config.toml
n_layer = 13
d_model = 320
n_head = 10
n_kv_head = 10
head_dim = 32
d_mlp = 1280
vocab_size = 4096
activation = "gelu"
norm = "layernorm"
norm_place = "pre"
norm_eps = 1e-06
positions = "learned"
qk_norm = false
attn_scale = 0.177
bias = "none"
tie_embeddings = true
parallel_block = false
init = "uniform"
init_std_qkv = 0.0211
init_std_o = 0.0
init_std_up = 0.0211
init_std_down = 0.0
optimizer = "adam_atan2"
lr = 0.000772
beta1 = 0.95
beta2 = 0.98
weight_decay = 0.17
lr_head = 0.00914
grad_clip = 0.5
warmup_steps = 302
schedule = "wsd"
decay_fraction = 0.736
decay_shape = "linear"
final_lr_fraction = 0.1
batch_tokens = 65536
seq_len = 1024
doc_mask = false
train_tokens = 486000000
steps = 7416
dataset = "wikipedia_en"
Each number is 500 + 50 x the weight over its row's rms, rounded and kept within 0 to 999. Layers, rows and columns count from 0. Numbers have three digits each. The size before them is the row's rms in percent of the matrix's.

# v: layer 8 attention value, 320x320, rms 0.0479, rows 36-63, columns 256-319
# o: layer 8 attention output (transposed), 320x320, rms 0.045, rows 36-63, columns 256-319
# q: layer 8 attention query, 320x320, rms 0.0667, rows 64-82, columns 256-319
# k: layer 8 attention key, 320x320, rms 0.0588, rows 64-81, columns 256-319
v36 093:531488458428453587466509504478551493513563551552512518521518477475527425494381498500499356484505519500490505421543573524435539593569468600540522548436454503470502577511566482457486399471439501
o36 088:526543564584500499519532409409516491482385442462475446538481542590460477543517482457530564504512480548454494544458491423501447413443524416548530496475540563540536465413477511538433568511488481
v37 085:510452557576554534491506497445491454531516482605384452481527514538568446466481551441522521512562499555524474556531544535513498648420501504446486485465521513482501498400438536530414577444467557
o37 093:517475445466433470558555522567461520419582533423531542447501479520461504466504524557336469508416521455474468440446528525480531467538478545495478556503511490504488511659493484471541519613540492
v38 096:464459423550538483508549568463545482557509548511482495534534424585473399528514453491434514484533439502517557510495471492456549589476473536528507443561530476528588547566521441501571478584554410
o38 092:585493513480481516557521543480484546544501504495507507503518609480438577447441430553507568480470469482506491404503470380566465559547472413512512489483542437457470405525463475509521535557523532
v39 090:517445566413477506399480438454494489556444437510480473452467434484492474505527489535435506578503482570488530496467386603472444435478617544573433497490448536486538412441488528516524550499568473
o39 092:483498411457415543551472497559446506536472487522590511475410482526457562545528591525444416462462516501545535439508494499541482498444434466528530487426457458480468624539560509521533560421530437
v40 091:494427463565519536511472508412452473458455517462501516570477565509429530568520500496447493499553468503515453436530467509488506570464470547433552466512452631547557410468427526498455595439506440
o40 095:535453453464482504520444592579544502508561540490404477523459592494550435379425583496533533497465561474481535564512487505552554622520575423497454468504536410494484595607506446470562513535446472
v41 096:540601611550539492488547472432449447476534510595460434573391565533473511525510469388558488464536503504497540461519545578534521546521413488471538557409457498496495522465455465482485583546531419
o41 102:481512443524527407521472524538500551472501499521481507494496523506506433526444561542534531516436575521522478567468458497418543452489638521430524475512523548480489622546504491561550398436443533
v42 087:548540450500525469543502451461430481531547362449496537457502622488464518468531497439532476456516586490480442427422560541425437487511385476456494466551595510521449427500477594499428550425518461
o42 087:533494572490474459464540551504484539562513598501450491512483517415518476459399556500557493524561461492517591585567432533422487536518584569560474586519417496522515522431509441533582442507478476
v43 094:500460602444487469423466427425524461487553534614459522381565487526496452572501480652479541582460503465481508429372498544508600490497489508520469477435421539458527508490633625502580520556519583
o43 099:463541446574512487495496494448485476491444478508570408526451450545528560518550445420486528525463522510418591460578459514460392499483414511483435528546595466594524597472447469489461521489485454
v44 082:518546594493518515438521477417512487472514447477494488537484472516467472454487469537478525401501501568496544397435473520406593549408429517458556542534482474524547515556530529558421523581593576
o44 082:362505436530493497515467543519503517485497510502492496495486535484503545456458429548506588556433477470546530519535487519470443537521519476510522460471531441528496588493484470359558486485452511
v45 094:532456476475451440355575465434541464489528576537465482481508471467436454503473501475432498546518491562493541470504432612507467417507583523479498523479430457484528441475528656490401484407525559
o45 096:531509516491481528540389509521516462469436497459525484529469405545475536583571474423450518447458530474486497472532448476473423481511443396554541441492482453512487635515545462577476533508484415
v46 100:511408455612526444467433569506436536578485478458438535534472586559510432606523555529518596463551453574512482462551520483449553411482467491511554442502434463457500470526506548511480573605474436
o46 106:363568445430428555514470502485492503496515457625534542514505490482599553506434443534414462532404525398521517454555543582538594506462505491436375440510523518556598521459489468448473513583423447
v47 091:516540566592498575544533562520450449486535537523462441490519489511532484495479474469645511408561508487502618468543497469564460510505442481479494451477443410502455544445410396506526488511482405
o47 097:465494506504611417456531522480473555538502502541465564472492577519554456489491547563492524590469515495517468551454500544413587397485592519418569564513585608424542480507544556480528410499502595
v48 094:433543454474529560477491538512472498420519557469524458405447450601445435473471412572400453405403520463494475434429500498500514519438540498540506520503457536568549539553493540516576452608596578
o48 099:540433519540509540499472530548559506518414489473469487545533579504455609432503467449593620548501451552425597571546450416537414600494513337411512500535518483428511490492532437476557517460487544
v49 092:506530562462484508413448521527460534444584524541494423626380500408459566465452437493489498455547452433523464488610508595568448493492456510540580507549478439476533482567538493490409510485496508
o49 094:415470435556595450524467469492523556463513527493467499468572483551551486566484551489510449494519477534581524528401532553548542525497548446464620584448399476477436558573503485560546508487466525
v50 083:545568477511589476493413490487603455511450506390459484424457535490466645475541531381524507464535466568493491523443415556472462442493522495438419486565519551447546468431487539523529604442468476
o50 080:432552431399451539545466516548422537507537472576508471519478439487526392501462543650439428472537581453577476471590551520404542493483545423521516462513520480463474554508503437444534503518551523
v51 093:513496535558530456508506509516496494429518490449485579520593529488591505494425472442562524483489461464503478525473591399608381411581559463483500528500561518484425563508474498471483433490488516
o51 098:570567533493474479519530485485510520600485462515557520500477499521448458570625486522480499468523488523544476483524482540428563443442417488586429484584516590458594458467525501602490539547523443
v52 088:504474574587495564572515423496553582499508528421567517468400593429553463538505552537598522486441486464499474526485449383506491587467556569515443577431505569490531485466503521505505537491566547
o52 094:501514466458519527502592546537490494524472472451465480467450550515449499414430596476451553486514510439567496467546580601548555445503422502455520475450556513411402538612409551606531510483496485
v53 092:486413477408550485522495528572498538496567417563529523530389549538514504444530401419552598572496580517474481480544447523533457423557572455489504456520480516560581488483488548491666533564492497
o53 097:489665561504478560467404504445499519528513479467530516529510493403564484502551599497557545487493577411546461522453529473453541414501482554489467543557510454436559493567543555518441440563550458
v54 093:562488507470542412532548477465449449443478454524459519410544410541516558513540427567468550576459498558529496436405526436566504531484609539479463436568407495523444501496477564527566480496568452
o54 083:427532490478460532497480533447476487542527542519567429500443526447493521429544583589472517529495551444407504537574520541451474491550415477490444504488534462481511511519527507448536478463512532
v55 093:471507524459585465550515509377441450484525504491465497588525493550498541554470472617428400571508527462501537488474587415532536510545519519466518495510564513615426530596540419504500474536492518
o55 090:568526483575494476474495548495529529515550578588537527471469601493571483465508449454629545512457535505429514514496428481467504459537472502523475524600539446451570505439484468461493469505475472
v56 084:471456468534420496563444436451438455489524467534482552495528589455480423512493547545601460541507502441484462531536545464497458573486473537514469570461524563511550509478456370474489439613497537
o56 078:595501541559570517452610500496549477538458563486474479498490514557489517493488501461542518477481497512354501553482436502491475478503535595516572505489539535476522472467472477544487495450505534
v57 089:488486557505582461441390432489470453596577527536485410482385524498550428596572603601500552504443541507508442452470486557546475448434622481465487489488488522440576476463541523522568515503535574
o57 093:430518454471533537467560466506473552488438475503460546485397522523504498442495557489511494497529557476522558541493562558560554482462513560428547496436500480521471628545526538410504513475492499
v58 089:482435513569568507465594487490514483513513474501441577545552547480572468428463575540484505456515520420498497583584633456570511516399625555448457550417517463459521557472476458508444565532508604
o58 093:550589497528510517472508472525509566486580440478494452439532519461464463521567469590391536530538512483533411419488494606454501463520431487493451490526529477500449419565510565628508423546518523
v59 079:473468578452490613440415454482459497507404466514610487463475505564493479485459503600485515461582510568487460386548501460490541522513427529462477484485437516502473499543474458516485486420507488
o59 078:471455484508492474561579569459489497502572500455429427514497584510461484471451524457481482531432482511562605559456518453521483564465521404519516526416515467536495585456473505559533504513485511
v60 094:500487514574413626561547520394419540444450561518495506486479486475566506460501463432576470420489443578489535432585516411474524612528453458446522528505445458505454539496513492524470502516516413
o60 100:371517458492588438515434552494486514515534596583537421510480512529475512490408427619558482589443462510453512456489487534440558438493498526434516498522529469464454528567477409495547536571462535
v61 093:482455412527506522576511512493562473454524491445462515545589493416526551501459505422404526583469480488494544557547509523595524476491567521491471527572468342572515471503480569467561475359461455
o61 093:544497539514505523431446522531549515497528552545561443499501493431439487487505481548551515468557556455467384400516480471485441474569448432467445494495560470414486497510491452566483492549541560
v62 082:567545444474572409531500486510513472512479511439490559410590507491562547472449595485464579560482512581497456664424558539550388457465511483435417445436539562395526459507423556480551587485474450
o62 090:563503512447479556513544455563442474505471407505536459505456434486390434494526510586342421395572539454540491406513531518414528493502470464546485510575472458528510503453523560618486474466528509
v63 089:513537573412459417427529482530544436485487467595427540527506558491454445447475503505604448468472505556518540551427478534438480535510463484564424528546557570488517448517570525525506583605473531
o63 076:562524489541441479508453486489491504504435495503516554512500491490530498571526437475474512535487523522462534474482440513477429491504488526544513504514502482556534478492535503459493482491510446
q64 092:385537455474481474512576515472429459506508573509533525533508447465409482472495511516537362488436434459521452451504484604544480445455530514569493502501490615444489453545488498455558366516444457
k64 087:454516529515488606548432553480456469550525449558499486515487475441553524489498534456494576534528471497798457515494513447435521495493485508528507527465504551485465488465499445502535504511547465
q65 093:524520523444432506470452401496451447588364425479433524485507456446497493445378481468518558463490530468476518490506443413525435528495430494460405455447444484514490441456562583525492441383514591
k65 087:536456546591505545441435463570555417529494471518417591546558450520520490466445505467447481491602572454330480504449472501491419484545506462511469451490512485507477510589539523402510539477515481
q66 090:546439445594461517449425445521450559556513607478577521486447432517517489581517582562523508556560477513506493472416416534546618526461511381478672518493521528503466545511556531465512404515410570
k66 094:501496437480438519505519495504428481559560387435490426428424518450470470457551513479469488506568531486415515525449468559530477513470519436558506488499508434493527477353493483474506590525535533
q67 085:556520484444443489449459518421501405485486511479386528503661500406597423461401481569471543439590582470490505438551549526501544526510511465537437551506496475479619426465483432493448487543564516
k67 089:585435528581533514479438419514482530508460447516419464520582532443568543546444554461472499419561576547470463460515453448522445476509499476557505492499521501422555451616602484607545460436459496
q68 105:557488581481613527558474530511526620495539503519444571489440436497456443558560460527429429478461557551494431461421526441504516453496516496510443489503512457576560424476587479507502483566534536
k68 102:509483529479516495471504530583486567524484524489477562507451493480514466485515467490516446484510483554146556481524502494492535491503472523483475546478483424393496485527550522347515471490507487
q69 112:644499526581555497515552424483524560525491571454491510392440454513495408601426522520485453384524514594454497439402463509397452473472470527479394494480544502532583442473500541546451492427473557
k69 104:555507475498448500467517436462512541492500513478511567464496443447475457520434471573532429468603533501195505505531528473473494514512515478504519551554517480484494488543529513381518454528468549
q70 090:457509420370461467445474560451546432498441548567481542560508571537507455487506575493446499523521577497464434522431538495501447541449435530514479512447507427561618462532520504499513472589500555
k70 096:536487479541476581487450573511453495589467458549512513555510597475591614525535537516434472494488551440407493527519453482552466484546496464419474510499470462404623478539521540383521452400469575
q71 105:553499478536540505567434453408463595481545483569519431459384481513530369615502496571498464515543552586478502525520465557482537526448466470453499478515468430592522462553596523491570497513519470
k71 098:508488480486517494528529478525509502514502552486478447492439459484571513464560507505494521555502535501116571496548499527488480494530483547518489481473533421488506466558494465403515515468498525
q72 093:555485498542504536511455392531577542476498455554497501480500462445481584458617456437435527524445535470516453491607499540531505523452528380490582525553431433504490426512547579431485468504462498
k72 094:492540514522470531516577489529548471449472563494551370513488478449513459501559465441514575535485627492758468504549474538529478516511467427534537441496545481559412524487517487567526526519519374
q73 092:519473547573553515501540493501563576416546481499539452489498460461585448569473441559443507507505515513464545505440545528531487540425524481447386404636452482585534512517572494402523528472498593
k73 097:502501476571448472509530510457510495474453530503479542503529550518593428515612385515537498560436561537334468525497537531461486490388552553488483443562475408558487465427537551520462549453485531
q74 106:460523495570514422550476420558435567493581602459509429480424513436484428551483549555442477568569456582513481514564486482458456540388540549496458500478514396549490445517595482565428584518451530
k74 096:477579465436487506458519451517526478494502519509484434505518474480492540441470537523467541497543506502208559504538507513501469534560489485536475623501474484507481488531439535509523507504504473
q75 098:573505486500504455469486396494525610485491567537508470535499517453508423651441493500582459453614453620483482436438411565463541496519504554574443530429598484545531419534565478569452436512417498
k75 091:515482518455512493506469465513501471494512521542510503488494452495490550450456513527513415503568517478152521465542496518458519515542498530541434525473458508488545486545545541407506567460521511
q76 092:485468479486507517534447510490483534471502536450459479528469444523420461476552521442465567498583464564512483484502523414530504558457465575436617509490423437485449502529573425563544544521461524
k76 088:468501459474470466397503520474438564520497553492473473480470532536445531547570583532528512471545493458343536481518500530525509530545493385553520520511526497514487474576496558456439504474500427
q77 086:523557381477407525532525503527451481410574535527495425552482512346551490463420510502504511497537425456433545484459415554434628511514516530583517564413502506452562438499531530528448515526616520
k77 089:558507496443473484464507458476543500556488631538491398482441486564470551507529563508528473532543516514290612466553464575503493500515455485575482589535409524510597494505494528527584544540512515
q78 098:494575533498453498425512502535512455465549500469462483444544571418493422472419436523497499523541440520521536492574515474508517531454473518549521534589469529547519446407495514496487500511502501
k78 100:492507528533485500558561451455576571524453462424447533495494541487490490533483432489492466462521366557552516534464480445531437502538557523507501527572426404515446470400464470579451495493489531
q79 103:513483410534460565476547493445461394552448503468530505584533513528571534318500529461476497615542500480453426544509467428517464478488502537447589541500487651511495461529489545474523427517555565
k79 100:536450534554479518465542604520462502522431396528482473473500516514556575547462505515468525536517492510723404532423472474507557487462498446374478474527479549493524451399455551608510527465537511
q80 091:584479534568473502498548442539469550396484419461384535501445513478465370476407425466553430545475532465499528459433462393435478508502429475573537475558448441578466357499547509565529441433509461
k80 089:442534522548541519477477548516499508545525542468466525478484481623508504509462441464444532483557536519282496494574491463566447454530527446513473702541558471534476498598477489450515513459591468
q81 090:361548548423469518451446540463536490392506457584526536534543482444517436567513424493367480519424495534493536501438506534486546495387517384535492557503543482529433543610522442451550491501459476
k81 093:497478472462497438541489551495503517464563506594525541476478542540542502562599459444484596532478490542600426509458428573470553487429517447545513396439585522535535521405490528409462530508477493
q82 090:520498502554391531453541377514437420450398471524477528500504473429470550421573649474484534491495553402522505509499485407528492452491463511521534514479520566478488437496443570524504442504453449